Weights of a small transformer language model.
Training: 110M tokens, 3511 steps.
Each number is 128 + 32 x the weight over its row's rms, rounded and kept within 0 to 255. Layers, rows and columns count from 0. Numbers have three digits each. The size before them is the row's rms in percent of the matrix's.

# layer 2 MLP up, 512x192, rms 0.159, rows 55-103, columns 0-95
099:102148145153140101156141090166164129125150106085091131095173101124108103112116086166130108126129133111145154068126105077150038082167123142153117150096146122161194181076154082104119141177094223115155198169191132085168155153151157071167119141081118168102120122159101073145154109114130142147
101:059113093158124168132107134123058102101161150188057149127135117070130175084150149084166136132098132120095120100118110119132128080150106153083129127163140155134146090099149055194115162134137151138171160114154134090094151175129142107094099198117119136179087114146105084150142136156130178096
097:122065133195086149121169110097152111104134108193168137157158095151035136094123085112155093151084146135146110086115136124125143143138146171116095104056120170084114074136082101157128151096156110107085070097077108116035146153098185174113162084085138101106091149145078107140103111166102164082
103:139175203159132103160089076120129139117115075080129091103139153093142110106104113111127128150097081119050131053083085089135171080137115153147128198150093107175124080107110062127143105183139110101136172132111085124137128164178150085116134080106122135135049133088067103148128170115157136127
102:164087147131137173081119087097083134180089153146148091123156116187113187078174138113175066156077083110133135122157095158149097193119139149074132106177155147088168159111098085113104112095149123181115142095130103105108167136072095131160130173151106168148183093185120132195094122135130110117
101:078122096151103108239127121151169129141095126160147144104138124089131149125164154149155094148161110145144099151128164086169187071118140129153115124135111110123163113106167154180109118150096108094147110149136068149109111137090165159068117184075170136078163130175093188129077156116143126138
100:200140155120175079130125173091149105129151131195154085157162109142118121139107114113096123131175149177163123136107117085132137170113070117131140143124188065117110133167071154038114122093161125107081122102125088136116146144109045119135116092141129119170104139136186104133139142119110113205
107:168147117104139067113145143117108103117143069155077107135148105129133155174229160108214110126147083144143119130161113174105065126106115126108128115211087100148130091094143148111118111115134113144149147148158138129143122122101107142127130123130170205078087148129105105068143194102048130132
090:169130094160087106115117095136132141084127149163124139131158176137083075089145124132150131154149094140164125189166131118131115152111166120150126137082096104126184107066144088170157139083063100163136119171107183197158155173128072200088075120125143072175128069135134069109168174164195105143
109:164129131153130105138133039146082090133122144068125102115119198142129131133129170122162102148157144149113106152150131119109146123114167084124098112125082076134145180102096158168150166149147049125142146086125098119073121131100110119148125101153110093129100060176116229158174176188159108145
104:115161159146137201107139114122181138171151162166072070168170112077201078145152122098199157124104088090112148116133140079114131123108138150218092110120120172198149160116101138147193133145111141132090150161182147143138092067190115150161139139150158133116135145046100152100134100091158158164
094:101148119119144156129137151136151113151183129130065096105119151157133121166095153129129109148166119089131146115162185081129130137148106079107105102124118199136138083083124135072107069145088120090099126111108137017179173140177135157144108074139163117117159164105070152145175104162134142078
096:111096148140116135127064121094097137064105086184088156114103142115110109133102081116178123145097081130113125124178105110168132168082080151081161144157124149104185126142108073193115121111133087152126120142089141120123116155148142166130150131148097078145115088116137096130110088150092113143
098:137129209142090118110139134169163098134150147202134207109157185149131095129100114078071137084159172100124153132070143107110115129155135118122178130095112119077122100150149122165168107095163119103119134124139122128084173111115056138228170140138155174122114153131164101107129143119135117188
097:137120151095125054064089109149158148104107067183147100147098173131188119101095136119159086096138183159101113173162172148123139132153136134115107137117098088096126046153115129093143073131093188135159073144101072195188074153123102143167083113154099122192173157152153160120141122127156182153
103:108114058166152129142174167136170128123114130093116119149113166135130156133125108174128112149176172140169096112069139110072098141105123126141088125132082114127086138184164088150097088120093136091131014133097123091151118154154205175100101160212142133116115075194111119124143098084147190148
097:131164102139170130170122154107166118172113091035106168166088102149178078130112153071047144152054127099177141173177139176065141099135123123143156164162159131104138164137100105070105084158146088111100119102131191172142150111208134102179139084118099106140130127086097082117169108131119165176
101:192197129143138096146106148103049164150125168118150095129133162119136132138116181140088141075129180145131171069121119142096078088129155117128076128114124130133120137146132119159127140084137173086093138160110145127104150076138097114102086116151064082160152151126138125169096125134145114122
096:168144109110139191164124165128140122178126121109165099114123132170074125124079169159125167172057105094201071162147105148166154177159141163137103079114108109141138101150130142196100117168111139109145158101126085110175103180168116136115122146104099131168108094144090125088107118099089156046
096:106089151178212086140129100187101129153151035137137149116087137133094128142121140144149121141158153121111173152125185131090172128109092133054149085132118133121137103161132177108148134119205115137112109116096084175178127112125118154048142087154126068118133181128125154177051125198140156140
096:125114113152107111144148171171118183153089134127148099086106082125089114045163129116152149126110136157144107094106120147132138067159145093085163170137116082120158145070123111104095134103125160085176119101151124155158185124140188070106151131071154107146146098126123065113105107139086134138
110:137148138154110101147137144153110095123180148184168105137090145085110118128174119158130117070135169122178163059106149135113155108075161118218150128128173102113143148090139117182169161100080117074099126114141054127064104114132172135094099161120129127169191144147166175169107077096137144062
108:191137063053169069076158154159132098099117127148087145148135077091115095091167081190163137123140075142155123130113108156139151146078113143096134141141138139113174145157184171106129166135197065109114111163169111152101116112112147082168098146151186115176160134105109149079100126208156142107
086:161171137104162171143109091120135110121103129123114127089127095116115144151124086101134131084098197192100153124127114179079079121131136068140087068119152142129091133153172188121101146163108088173124168162149093130172177168162120127122147117062111187105180173148087128085094096130173169138
098:157104182167115128101176088170173126115098171110149107121138126152079099153159131129108077150141144168188143141180147136147099115076114070172091154102138141070105137103160141176133114124143085127169141065120134081157151187082093160181165145089133157101108119171093123148102101172028147142
107:130165124126105173193148126108164130114100123121149088188166129118101147148198127052116127146073131130130147129094124105130130148117100156124125192171076105168075185116170154144129151185196145146053194113086116115135139131120109109102119108150081088101155172075120154154088048060134126128
096:169173135116135109156133132080142149145167138164199118109189046193151155137166156117131151157112115133118084136157138133136161170176121110131119115154141143157115198130100196158129068131131165136085075183101136105153114154138055132101162124144060120131119154129057141066172158149134114115
104:160141091075132144109157174105070141153093137137114169160137138141169120071210134103088118134109190149165106089113107128174130146111151121163135204151120110147143137158177182144132109018161171102119108165182195047115137103093163114120085179170144164137092155152130121104154101169138161141
099:109088075096190099063110139103164117177097188122088141114148100135116132111135126143094131148152122138129191164182106096111093189166115117117126085170078140179180168088165157100122104154148081156184117155168106120174097066128111106151113133100120114114117169093107124091088080149129140142
099:152090147133171094108106088135129132214073167132136101122115173149105103092120121156160136094140145100094105126163117184097148126157109109089089139130021108096146120111144165091113127153132124114091141178159156098182149134096086180152118139149128135160074170120133139086050087118167127180
089:168096128094134169159108181188169166104142139100143152191079128102110044081093159133105109114119115212144084160178139068132150122126121154139148222095107134147131138168140120145155139079102138114128146113123127163088136094114131173155133178116117106157180193089190103149134152142173117105
089:097148155117145129066163143078126162111187131136151073109125096090130101138134143140143158120142102190053108178142120186127157126144137024089155123114176135121089084154146129158191121107127083162101140099077145144136115136097179134128123142094112163123164107053128196045139140117145159079
099:105143140211139178159121124102098084086114148149150138119131112080153101128090166146169147088104114122099166158150144098123128030145118099086175123106138155137138127171138135121153148091091142139106160055117106100131146143114201127156139107142098149105166192075148076233147199103122153131
096:071091117127102150133128138100154017116136136101148134127114117146115147151129131113127159133165124145108149100105127157129136072174171110146127112158117172109159095136174142140149104126135140126069195147184107091076119200152124107090167175116164172107145158129120112148126171155111086169
104:098129108148103167105066163147113081139128087072107160127112112129129140144108117136169114139040136081142083151070102131069142107134141162175106122156101169113091184117098162154152146124166120143144133143082136130124149098081132091083095137186153104118142159129135191131164112154068143152
093:112107154152089114174124067060119080110175176129142120138141156116145151113157145138175071152130106141113049144204112040113136062115173164090110157137164077147129140118109127136113097188127118079145120108113150146178068101124166115152187149081102160093135172167144091179148130113079096141
109:125137087150130117143164128134114114111116175184075116160171102102185141143100101120093144200131132139123132148098100134168153106142100200147142153142147166137136115162116143122119060077180129145167127184211194162220104137111120147100157167092161119110090098212084116129110123116151190159
104:151209136128104157106112084084127117126139139136072147133160179136103170149171155137122080129160157116114133120118139108135083084118153163133173182123191118185107116110113111085108134091103054073133208169168141113149087201146145069059103042121189127155170122120128119150078156118119116098
092:115124142134087164129150137140161149127165180144117106158109122092172096176132115137046127093144167102146092112087168132110157158154113105148108082198085154148085121093143127155139145076128117164170166193189111112150126123131044101101173127140154096145023095110103095111168125137063116167
107:093129116161090112109103084163192068157192132136113159126068098097125071168043121094135169118164161158149159128169116141162157133067120079122161148119130095161172130164166097104145142181149166103133161111106115141116157089128167131117125134107103205137131134138121138075119114104089120131
104:115131089120104148124095093115150131130061094142158114144194156211116141134097106177185177114190152119105129098152197127135148078153133114114146186087170138170118136171117129093147125131139089086129105112105125138156147106108103126106158126142108107105110100145193154098124130094194044160
091:131135127173119164110109123137054135109107132145169169121143127092127112134088129166141101135130138146168113126098086175159096120147088110158082125089087121142103119037114133093153112154126190111133110056140130139122096071142182197081169119160148141143137140158151133136131097119230088171
101:138147090141120110184135070165141098123135170150135118080142068090098074115107090103182134174145176132178144156124184149137118108174080143174061182157083117139160156072100123096177151105135073130115125112164090167194097147082148155149117126152187136102125122142134136194126116146114109051
093:171108087160131126132153123110159146121127190160159092132109115174079117133151113103141123133083161117132090105048117144195093121120090091100094091147077144062100150109114156155111168102096222127199136088106128080190111095100131120095120137137136110095123073132159156121133096104157125145
103:129139136127159113164150196084138056122116180197120147151109162152108157134185182191154140124120097156155119117144153128136149168150052142119102137139134102061081177144155103161156119154099134152123115177089129150111141121140130125158139085152126116180105179080209132140138118096095089146
101:125145131099098165043162139096181161129143132124167151185154094083147132184080168123117158129141156131103198121158194172149157141110157163131085134196099148110160090094131088127128100101180151113162143123153142060101092114229143091141152072132146080131120104152133135133129154155101155114
097:109095064139119155154143138145141137144143121148214089160132160105104145127139110184106164116163154196099240103125127100090100094117113156141124150143169135147132176094128170117150119167150095147131104136167131094100149100102218095192139090104161172179183100134147136093160104149149135107
113:100100131180114110151113091156077166162140116145106152158096188077157133152107116139227144088114129135128098157110140176137116104097138142082161158158153171111153135054155069107171185137143115134144127160139180118080118079163122119111117119145138113108116149117162136182104148091105134121
101:171055149144120156140165182132108116135071093182137151114113092115120179080136111118107106106142145118091149050138103070134123134190132133126135106172131125161128160142162143141068110107101048177167097110155148050136176127152097121109132090103135109097153131086128147170174113118123150171
# layer 2 MLP down (transposed), 512x192, rms 0.153, rows 55-102, columns 0-95
102:099152136118122138136140122152136118121157119150136133140106173141116141128144051149120115163121056130107109148142113104163131156114133129127176166055146112112112118192130125168062108097198180141075132084146140140148114135071160108150175132145172117205160112100200174137152170055092182111
102:172138101172070125096121085132161157167176147119118173150150106120071170135093106155130107161146156123070122128072203150124126127134141114130130135179152134111155143143098164115074128180118089116105073147168148129142179106181121098124156148124186120139157078113160090131123087100088160121
096:171136134152168082140140110167053164157129183157128143087134085113141057126153169122147147130111174108102103192133129119176126138147114141161172110137118126096109108141105137109155120198101080118111142182149134064115116131180138090110057129115105170144067136131167159093109120124074114178
097:128125100117131127136165126100144131114134182139145044135147168139131122131151138123116086114140095135070118084159124137172118165173119128108148144178111148139097114067100152106121079125133153090111167113149084133166187137144124106188123157088098149146058138191097080139123188180132126111
104:161124128178151187118112134137147159169105070122099100152159107073207121139117131146098184120145210092129118187134136093153132123160127164096145060171124109156120142182160090143122148139140175083161070113079139128153132103183184105130181135157105092103150115109157137123065145177112102105
107:170145154113123087092174147131109146120162067158125091116116149117155112068150068134115107106136127142105095146120125132181116108174124115068146124097039148154145097125166092121124110133159107107118091086137141180148133111127133128132143148107161177125066121182106154182053128087136088168
098:077121123126120092134214050122102103156133126026114103124116159069182124140099101090081105150144130094104139087143154177182108115146133172149132175162062110180122134135086185164140147144188145129148154144126123144121077124091096163148150128156144167141115157076132138125196062133127157124
107:115127156120076161150148171090109126110116187092133128075067202094096137047150102127091117080140206067122149137096112177166154096169158106100133158123131114113136122094098089097139133104056122110084098099106146197119097147091136097127119094119105064107142124105196149162136088154155127136
092:091174119176115114129129122134133091132177123140106137172098152089099116094128138160108117191111174098135165102048117104106075100095152080165149134170097142110148186138116079105130157130141123067112126139107139161152223127096126039069074139113090141166141152083190100155136096078115079140
109:134167116135114104170178134142140145094155180144102104194092104121183159178101091135045111039110158106122064102114139107100148123143130124069119177101158158102141114157116138098121089167138079088128107128154114029187185177118116179098110089131169124054086072122101104111113091159122119142
102:119096119160134172119071111100092151107090186146104131101123153113114111095116113184110127081090176093176116116135144197153145143106166120075116144052122128140084089139169099136203090137150105118128101099140152161151174130144101124154131151100122077156152135138192085148145090182157102154
091:130163113174139115146135156126121127111153143106112115161125106132130160165127138054106147136117132127108103099087129124150203083170156146125169107040145160123149118125140112089120093162124094087134099173178179148102187158137148075139113100136085103102119109113122108143069110129065125109
094:156099079178112151147143137164125157179128143192084163085122101099129141185150133117122132171129122172106157187100094155125078121094062114143114138184157088144117115181111139115083128204115127065120121202169124076093109180154165112113220153141131141087125148133045144133158118075113116139
098:132090151130111132138071178107173090124150125153113143122125146135106174106138125153111099086132104095141117140124141141143149144091094146068150131030177152116158128106077085141136080096166102143055180122142135129143037107154176206180135175098148110085122195126147173115094128132173159128
095:139123144152098229147153149160048106135111110053135137163147117162099109097132126108159120175086123128155160133110137167117114110105123141087100154090172137164146210038174161151100136081160115126128142080147157102106132145143186099137117128161098075128092092140238068070165142119098108151
105:144106104159089185125108167092133118155093156075116123088103126172148088154153117111112106157091123144116159140180081110152174155173091125141140149134139171133136108105089160126110127115113132140098160058157138128110200132137123172149080108113087060107136156096212127138092169179116114169
104:150160168099130162156141105121108039126147122106137088162133160142085149096068074102173120109080173139113074131062079089135148145173117119105118157156087134173131117111117107119107065112160089123148095137152213191145115149129121108159194172120163135144151145133086148073092181083120072141
104:135144221131082084134137116129123109159134112156132142103173087085124126127099068134109192101092139147071073141144120117063101110110068136141186115123105153115066099119117069123111153094110126115099078160164136075111247115158108080129151039108133146112111134158117166102153102106109142168
094:107141125144115154201134117178126162100155089108110131119147098136110145147162120087126162101142133099093146124142132057138147153146127134129102168117080106109162067152153168148137146102138106202128188148054120099096127110115168109062154185082130196126132170202038110123165125121090126105
099:110101120081115108115171163149110072145135166096108133122099182151112114085146165078156157166147114147138143131157130129069152102077161124146072100108164137105179144157119151117132141144150137107111124126151161172186012107169088122104077118113137140089163121110221097166120131145130119090
102:144116135149149124110127122131156062133173170136135176068181138142113166185123111152153143143150120088183140099079162149169107191122148089146157121131119098151152071139111215166150141098113175169170195124124146128165090159150098168166101122117109111142118133122129173110133138069119162117
105:142078070120134186133164185143088170125132072190183188110154137195117128083146191058088140124106050120132129158110120143102138121120151091081089127165171164115128169123164219167138141075129160150098095125170142117103113149116102111151135095167145094154125145139181121133090117120139125125
107:095126086125073122147140116167122168141141122150159169112127178140084103129135108144067119128108135126057096124093148164123108082138165153131107180167113068085060196116076113180112155184137107128098084134195063045117138142125084121130187141132123115143131094155134112122094157091155143144
089:125146111186090059083113169136122130085095170065137217091185114172114127147152124127076106077134193114117132125129131090103154145175144163182125160134136108156141127085134119166140132126126097085168140149123129166107064127133081113093129162127172105189161103110149149115136089145085106138
105:113084080108094163147181139121117177133121111158065148136120196105108090145132088085119077151118070097160170125121167121094140172134144115093064123101170168101145073186140140234154121173137158094177097069167121144107082160136181104148101131161126100151104092123080145111134169090177147119
099:124123088099101125164107131135149091153124099156139178101095132136155156107110073069092098101126158116135146108086135192115134124138154129161159125142140136056096102111132111084141133147124163087129065127091105118199098090145131122151141171095097057109117117084139108156108119195082125105
101:134103158080099157169136112154119114140170128138118112106103207138150163100135132143094118144134143162129164156148175126106146184145121178115074124135136119140102121109118075062121178147091156146155191132134087104187095133117079113183140082154131142077108077142091122135154168137127117109
097:104154097110120119173113146099140114118051122109116100152169163116177082124080151208112093078163115132088142097104112158113120125101085112162110096124140140086155148086099078084176120175065099134092141126121131166072183178137097146092103119141155054133128076135014102138134120178134100122
097:121154094071113133128161117091149065143109141000153153114111121169137182126133103147096133106159114091122152097151150109097131135159147135184138140148114146093209112106159138160150057162162126156223199092124153155172132137114127121120140153121122082145211142138148153135069120138083120080
098:122087143113121118169119133044118117131098149146137100159107142083101171030118156161145072151051138104138091135107145137081115135114062094168109105089085138136136073159130137070131095141162134141182137174058097145163118131095130131114104152072167133135125191142128122108121136138134099136
100:168135079109113112161095157193162153141148086166084128092133180145098053127155157138115053147102153141116149081101104146164159182107156094095127120100184114046173114081145134093133173099120168098111126147225086154125139111032143127145119126160094129164096150113157150111114135135079147146
096:139170123068205143089144092125114090120138148107134082098119163123166106113128094152162099109127131151081087071112082080204132172115137114115144121120161128140111075185129126101167105084103107148142119094111168103167198104150129096174123134119127133135147132166168137138114127190123062123
099:130179181114123110119109085091144124157163167164151155121125122104080109135112194115116137114108135073151151116106158148138166204071109091131123134142112173120018084116073189156166138098094133162125113164128137069109121101070136131131101184127120131118135062094182075162084063093151175147
098:148150168174121184154096150201132108184118092135160109109162079169147093127144111150176115115120139136126148109059136102116144157071093098069071170147106108111150125185108117065154152116126161065099059148063117162137179130154137096118114104158125138127169076118159081148155103157132113163
107:092112109102078149143082126172102085126212133161133184144088107133153118092081123116172147178130111118179157165135135100107133133131176134164094129129113115096121118138108133117143139165142124125118124161095110167155218092135197104097082135087119086168211185104145134120125098109082127214
091:081119102156149146107071159135142170085068110146161144146083181181134125076103129108133091181129169142140151112131155157119147100114127131174117109207109139118181172181129151109106137128080136152135187090109138145094074117153117138098155144121120128155095127092238183174169146063133195101
100:168098132181129136142147035155094128125161153141142109126118145124132152186118114134123139159151127175099133098131128106086159151124131122141130048176094169153120140156158158141142087152166092188149100156075123180096070153119181164103117170095103122158100195111037132158097184100173120137
101:175099144138141099099078151157078094182091155143150112112133076117162063149110170078152139156102123132159103149161146168113147149106137080166143144109094188136124091172116127115141147184111125126167180134161081127129089139127112136117134089151085117131193098149190099127184090084110187088
099:138167142128127142115126150118182109113132139149081110167137145086110071138110038163063131122092141151099177153091127152142121163180147071122173046175145162162093138125087165054162064121099094153119125105139103137165165198107161090148072160149123036153136127117167138178140174111140111139
110:176090118168071169118177070140112156122059151087144130126078106136133138166183142140172147169095060128147081117188161212139153146149153106163131140082091147110123089119070090158123156144172149079104167117144103042121019131189132105161150110095116155125126147147133139126125189142142174139
106:126131110086138082114101146156112149132166147136111141107032116093113139091180135086090092109093129124139131172099075143139111131126127118096093092170152172117152112102165094155113146141126190151110104168144127102063072158121146112163082149104127134149136144096013114165117128164094169061
096:090120148084138155125118191133083117092073116125067105173068090133128094192135071101100155103127162108117087124127096122132140144117133125143111143093096101102125159131126083141166193090120090140122087156122168128129007145113093152105095091107101103088160107149154066161147115224134137148
104:109139138144116116130061133093193120165192099093126113083115157142036156138142198133159130068166065114101128185181066126164084130117119079120166200122158111070100165114169081129167140132117134205164153107128143092117089058096086157104137136109166141165192093131148124128130106157063134064
092:055107189133146125171098064096068122156182159160114192155104136078128119144152091092130163112120179071132165103141148164123160146149109089113199139116127139076088135109126140114130129128177110128110147173133138154116128077129122105189076112093153143119165183077152139114094075096108130136
105:205093114104105088078124098079141108103132116170117134152141089102101133043162162137147145093146083191159103107079103083146164136157112136100111138136131093117123152118083132068101165105126080103131103133123089089176045156140067123100136099181139185161110087059142132191123102105092090140
101:122121154160081099116197121112159159154146112144113104172174172123127097136090101107068121137152153156115162127137099125108200130132088120099141167136167099245165153065109072080097150082129140150134152123158165146133204162134162146146201158112118129094147112139080126154135143107122150179
094:131108162094126173128172080104132103068094145134126156079167073067083063120082180119117101111127111154106144147087120129099127130115111083163148158148141223108137165152088148136109151175133091081154109124154141144140056190140091144116095120114131078101144108116143115122143130145145117106
115:118092128084140113081137105141140131146072122133142148157083139128114177110176120104094095101087104128156131105037183153098117164165130178140072154105113147065117082169100124109108105107065131089125149164112102157148131114070141097151142111091174094115108120182156074065117100137148168149
# layer 2 MLP gate, 512x192, rms 0.162, rows 56-103, columns 0-95
098:128154097168106148124123166108117122142131116109153154208149132086150221149177131110140131113104127113108094045069158136091044136131090114105121119102153149069172100080132087104108092146120163191128154117124096107163132099131183155124118079145151164116124073109089107154226115148132097110
093:136151174033092078132165144155134165125124165108148101121099099138142161117122202142194117119138068130193100131127147158129183198101094117096087118116146117161138152095144115102129173108156162138176060178128140219144091106147162108145131099142102116127102107147108099122123153160130131160
095:074151089094128186124132156113165110160199155127154115173167132173117148138208127114121148115151158147091173145101192162112127067107146137105136094169164095136090147100131156138127124096134137105113141136048110140166105160143144152196138147105118173140140137174079126121115227159201095160
107:104123099112134167142116115135123146134101160084118179085134124090071038053091153176169096176107115097164177115133137198159071076122107132121129195148068088165145126120137139144132116110125091155148175121056098087173118151151165098132136121089095158135138100158116113062157139105124137110
100:163195155090152125137163125169155138172048109152148101117102104109117145084112138093079163112112139097139116125112101133123039149093146132078151145126049098116130083125110193169116156087118122106141143100099134179184148146179092098112182183104101180115096136170089166066119129129128189098
098:178144129107132095153069169143151160121094119113179117113114122126110086147123154061131169127141099159159142170164100120124143091127134141119134106141160128088147087161154119149145143104102075139078117134148117112134096109167167169159193108123139182066092083163160141089119161195123114083
104:133145139217143142080155167126124090131128140170110124159158103117085087078107103184142126175172118148096137095054127181107133159124158075108130152142151103132101086131066089145137083109107096150184109172116148134168099194100108099080156105109150128117141149135175095144169201099115120137
103:141139118147124112143140177087105114110098116162126122191173142108132117120116095066175180155101134135140098136181082116106156136149132078077140117095123041113131070132140090170081102125123080189145122085188102108141142198131091168119162144098176094129102113158115126071121158136125121136
101:150156046056187088140153090091066104210171098092136123144089092130154127116124113193120097113175157160137127101179155094068127121091147163088123134119116155095082137113085129108095156124145072111140103156066153115102086115175083142057137137057168131181084095106132113178134090154155142129
106:110147120111145127128135119109106067145112117139072119127126102159091158059127102104147126127153117132141192125148098083126137107117135202080133142155122076115119123127116192108124129034130185121150174107122098115147083128101089090089119145151141105164190139160082123149133151158134108135
095:112156133038148150132105095067110151130120092120112163069120078195136137142104123095143106180111157127121070169140127074102113105179113083095110087059176103111142129134133097146107144114104147132093064178145072124141186104179163100150150082160129079128138086104119153082104064117129087117
099:148101140130124134134111189116114084148130139128145106141084140141126146122140123163092044115162163141167061065169138058131150076075221132106146085133133143118101116167137231143145067140121090144183147138169091113158098109111102124143170107112168148110172119103085081148133037146142183075
103:134115149121145164175075097103066135098156109088110119109113133121134096139123143113100089155152133191146129122140081054121134102100111176114168143112116117140126073150101099107125134145163111164198133121145127137206149160208149097096121122159115129169181076183112159169126120156097171101
095:155129161118137087177098162108147155125142149129137151125151095137131099161126146128071130105102133124093170147126109147138145152132180145116122133146117091126105048204097121131167096149124132156080122119131090187103089024173114122143163089139106078143178060131126136111121112109201064092
103:118123096150153170139142112107140089137120100140206146168156092100180072134035104075104119172163142103174062157116164117170095139096096079075121114117167087116146107147124107121050196151118171141119131083170143121132132138102131188063165145084141148129148121182126112101098071142146081136
097:087127153141128094169099067102136123144087050109101152119161038147139168101102124146126102147150068074234133136111073104117136107147123067143117150192097182135128141118099072117108124109103147161176200213137131111160095152128150126105106162146097159098159109139089168144144176090152152145
104:122137140149112157154148140088077113103155131100143132146088142173148198119120171155120103135133146121153155107136144174131141125145158110140114182118111140043126100178144133143069101130056170092086127137166146132104096053186129119113131109102127106183105161109096137054092140144108110126
094:132110146140158137097138114062139134097144162139137114176067146049128149140123052087168051126134139155172122101087171123149055097112137091106157123053134110091144138198149132120155123129090145100115076118122156149113092142096127125133146183146096123122192145140184190129176136101112155094
092:143135096137154141136146102110116172120117131174107108172128019114124167089101121173093105087136122146169094176122109142126120168189077116128112093131180092128148119198112090179104114086113177197158121108148143119134120161108086140233114176132153155090147128127143129163128194146140068182
097:104112141189106157128079111082186103159109121176156110100101108132119164198085090188122096129157108081152155149133080214162130200100101134124102081105119183091149086092124087172099137146112163169133125106142117118153191176171093156112134128123120110161133112165134112154089139126130108128
100:151135162160107086148211136084158113166121096121118123155175135177114120106157155105129183120118123104137173161178081174081153134106171095121151077071140120166132080170115178166043114116162124144116116102052108083047136127168134184085157082122129138124122097184137085171142131147122104094
106:076199116077177140098101109143116116180141084112107142174166115109156124133105151163094070165114193077122102195058159095112148090158153127119084106128062130119129102143108111122093065108108115187132138114154134154123135116138128081142180161137153108140208130152126176030130134129157120231
085:170147089137066152127130115083134134167130149135196134105195141128147130136108079102145157107114134118173138124132092115104093100091158129118153117159111076090124133141154108167106102098125085119159145151096141158159139136067142128151100135133203197118161130100128139138148113156163101136
105:104098118167131072173167131088180111094105156134092128107124115152121129074105152088102099110145154066090144101130134144078160171144118172077171099160172146132083120185119113185123108134099125157167177115098149179112130095190048148120178152127080151137130143048106116101105147161140117084
103:122125153152110236160162115098145048124126132117171084145077121118174082158122111059151154141124153129159059067080132103133187143085060121154123127113114079134079104140079152129111138160132123133126160175109081165091121155091140093131111111145123113108195066158141083125067084134163124163
103:159073162084127128110086115145182112148144093129102137199112123133105109130156067096122136140156146161132218132122114154053098124128143207192132144132111115069119161142139073106099210127163118124184137130138178164144100113132125134148171128081108127034114094146079135125142184157152117133
107:070179138163129089142113160100081086184157097074087140098144123124111114174135085118102115147042123155085123122148136173131130078189149120099095153107091145134112143109124150109088066155123091159138190141083033169126109108169131125112125170129131129113160103149158092097176144075161093156
093:139116106115151105109158140134120143206126111159084137168084117153152131064149120053091136107120079080165119139149121184149140118083154072174122103146220143143110146126085118124148161138155098209168144155129163129113095082169113148127152111143097112180113162113116156145058113189155164132
104:086190222055089165062135161126173085067142066115111165094148132128152111164126100119119133161107136159170158109162122155082093129121165146114109109146186178126123109134126147064125153141084114156166092116135119146077113158106108138117134187109080152107110163103094142136166123188108162074
095:099082135103175186138137179106128102091100069083139077125142141098083118100062146140119130092142154103092150079171139123130102111134127059158138111081107144102169155167109139135125073120095116176127156057092164124160112152209128152123147188154076111093151146099106138102114152145171124154
090:141118156141123112183110129111125106121127132147160178088092165118138163132120168119064173196097152144186114091115163111087148104084055080127163145127130094143136121100143082180060125179167090072081163141121128125208148136170124098088149125083130150168196129183079067137149080127160085120
102:111102074109163130149126142149110119125122135148154118113164157101081070086131150105100125101151152174134187150104106122097153050157142144119133144106135092131057094160129135185110226134115172191180184136074142106123124096189150104106125050118079103109152151144172095176118136140090111088
093:132124145142112137135116118091125121124165091133100058141182132199078151153161133065136124103095123113128134102141159152166127120187068114058117137174137138093221141115075115105109102151122165150108082139081164120112081180102089101094137141127163119143119139199124084099140125071114119122
101:094143072131151112130123160092123078205178145014063170129185107123108127134115113135163158169158151049192135099081149190087124153121097106131106061140101118124118104173099112151168096098169153105173102181116125135164141150122179111094133114094202090107119120177086172095142063117099135089
094:104090167140096145094138108143153106133151076115126169098107113140137166118158109187111116120060058152141152098152101089154126134134135139106069178090135175146132154130121156142158142085177142136109111149108159101191111121184121154143134192149149115111090138181102161104067135148084140130
104:099103085135115100160124126136096115061148121137162124105126119077090149188087156141157090160228113166104116064100120102043178137116174140163125049107133125179078200148127130130080129145079090099088100134110052149097147133167123162130142142108083125107124177118151071146166134075149074148
095:136106146104168167140154161156103178109108115186111036187120136134152142052131151137125133120152105109120095205162132113186152179152134064133120161132134127075129076124097148083153152134060198135172093176096152137140104157127149099105108142145063106133123048126146132072127173119155133140
090:168106107151176130169131169154170130098125172130137125130124078077144113098163126123076128172137098088131083155069116130113104208171109118184120083143152122100112096140062137121077086123113107137121156123112118118115097163114141119125078129131097116134169068116129139138136178043187150167
107:141082137146128132161166104185060068127105122156059173097178092125159111075162096155112180135109096107142154152124143130145077117133140130109156092135111126140113105065154137139107131118086093141189055108131143120181141121160094130129136140090158175099093102178131118088131176090149132145
121:142113125107158102124122196083127096150149113129140151117044084052141136081140108086100049119088093094132097172082093129105146149135095150104114106123130113116185103051128091154056123128120147170131105178183123103094096157149147136147072096128136143150184136115141149148151098152112177089
103:182115111111152097171163064117149143066147116084138132078137117118056059053172053066134137098054104158147115109159114114130116154096129141149140107153151154137106115153109116160148125113101093137090114136129163162135133122084120103148108134146135111128075133141079155103188174104116148092
101:107148110154118165178143120151100087119151044092106137073143056124124084128145087142139137114174153096109183104081110162072187149127074059164112156096133143108197131101136142128108146143122129157174122120099111166122158171186188091078191179156115129117144173161132110155140121111144101124
091:156153160150147132141140146110191097146126073105170095141148134123165085128105108125151205143187133145147089175130104089096147076138184108159122122126121130140092066111130087181090142117128143126148087119195149139151070152146113154080133057134164118175056096221155124167146129152175149131
096:065136158182117158107074115072048108148147181150119143139127202105135126123159081085168154132114171142123128128077099198115147095121080138106097134152072110111124130102147094134131132118132149185105130103085083110108100143109117109046148097137142166075147073163097132167116134094145130091
101:097141125142154161079163120180149088113170144115107163098117159113172113147117142228151185175113173141147136122117143125144099094164101147072111143091141163121128132160138127132116094120122144162101080118157054133147097123177182155145153106138158162155147088175100114125143139134107193146
094:125152076169125119111113113093083181173135167118165165098139206070091087112148079108135105164128160132134096138141131129088073139097110130114213170111155120088072141157183135130121134168089098103101147116099118138125116129058108180107185173148140123055177170136112135108093106126091089170
118:110101134160137100154119118098086171095171125133094122147184135133127152105175133094111135157146132115166077142123121110217129123103114121168083130157191146110148127110109102166142098140105162149114087071110109155109075126117104130111076129082179141069105113150107177090196148105115115134
105:073115121123143154147071095149110113115180157134105115100146125124130146132129074148177126107165184102159116114096166109127128070113154177132166167141139123088155150097102180188193199163130185185155159108104092093119113093130178165209147105133111143130134122137143111135122096123125122110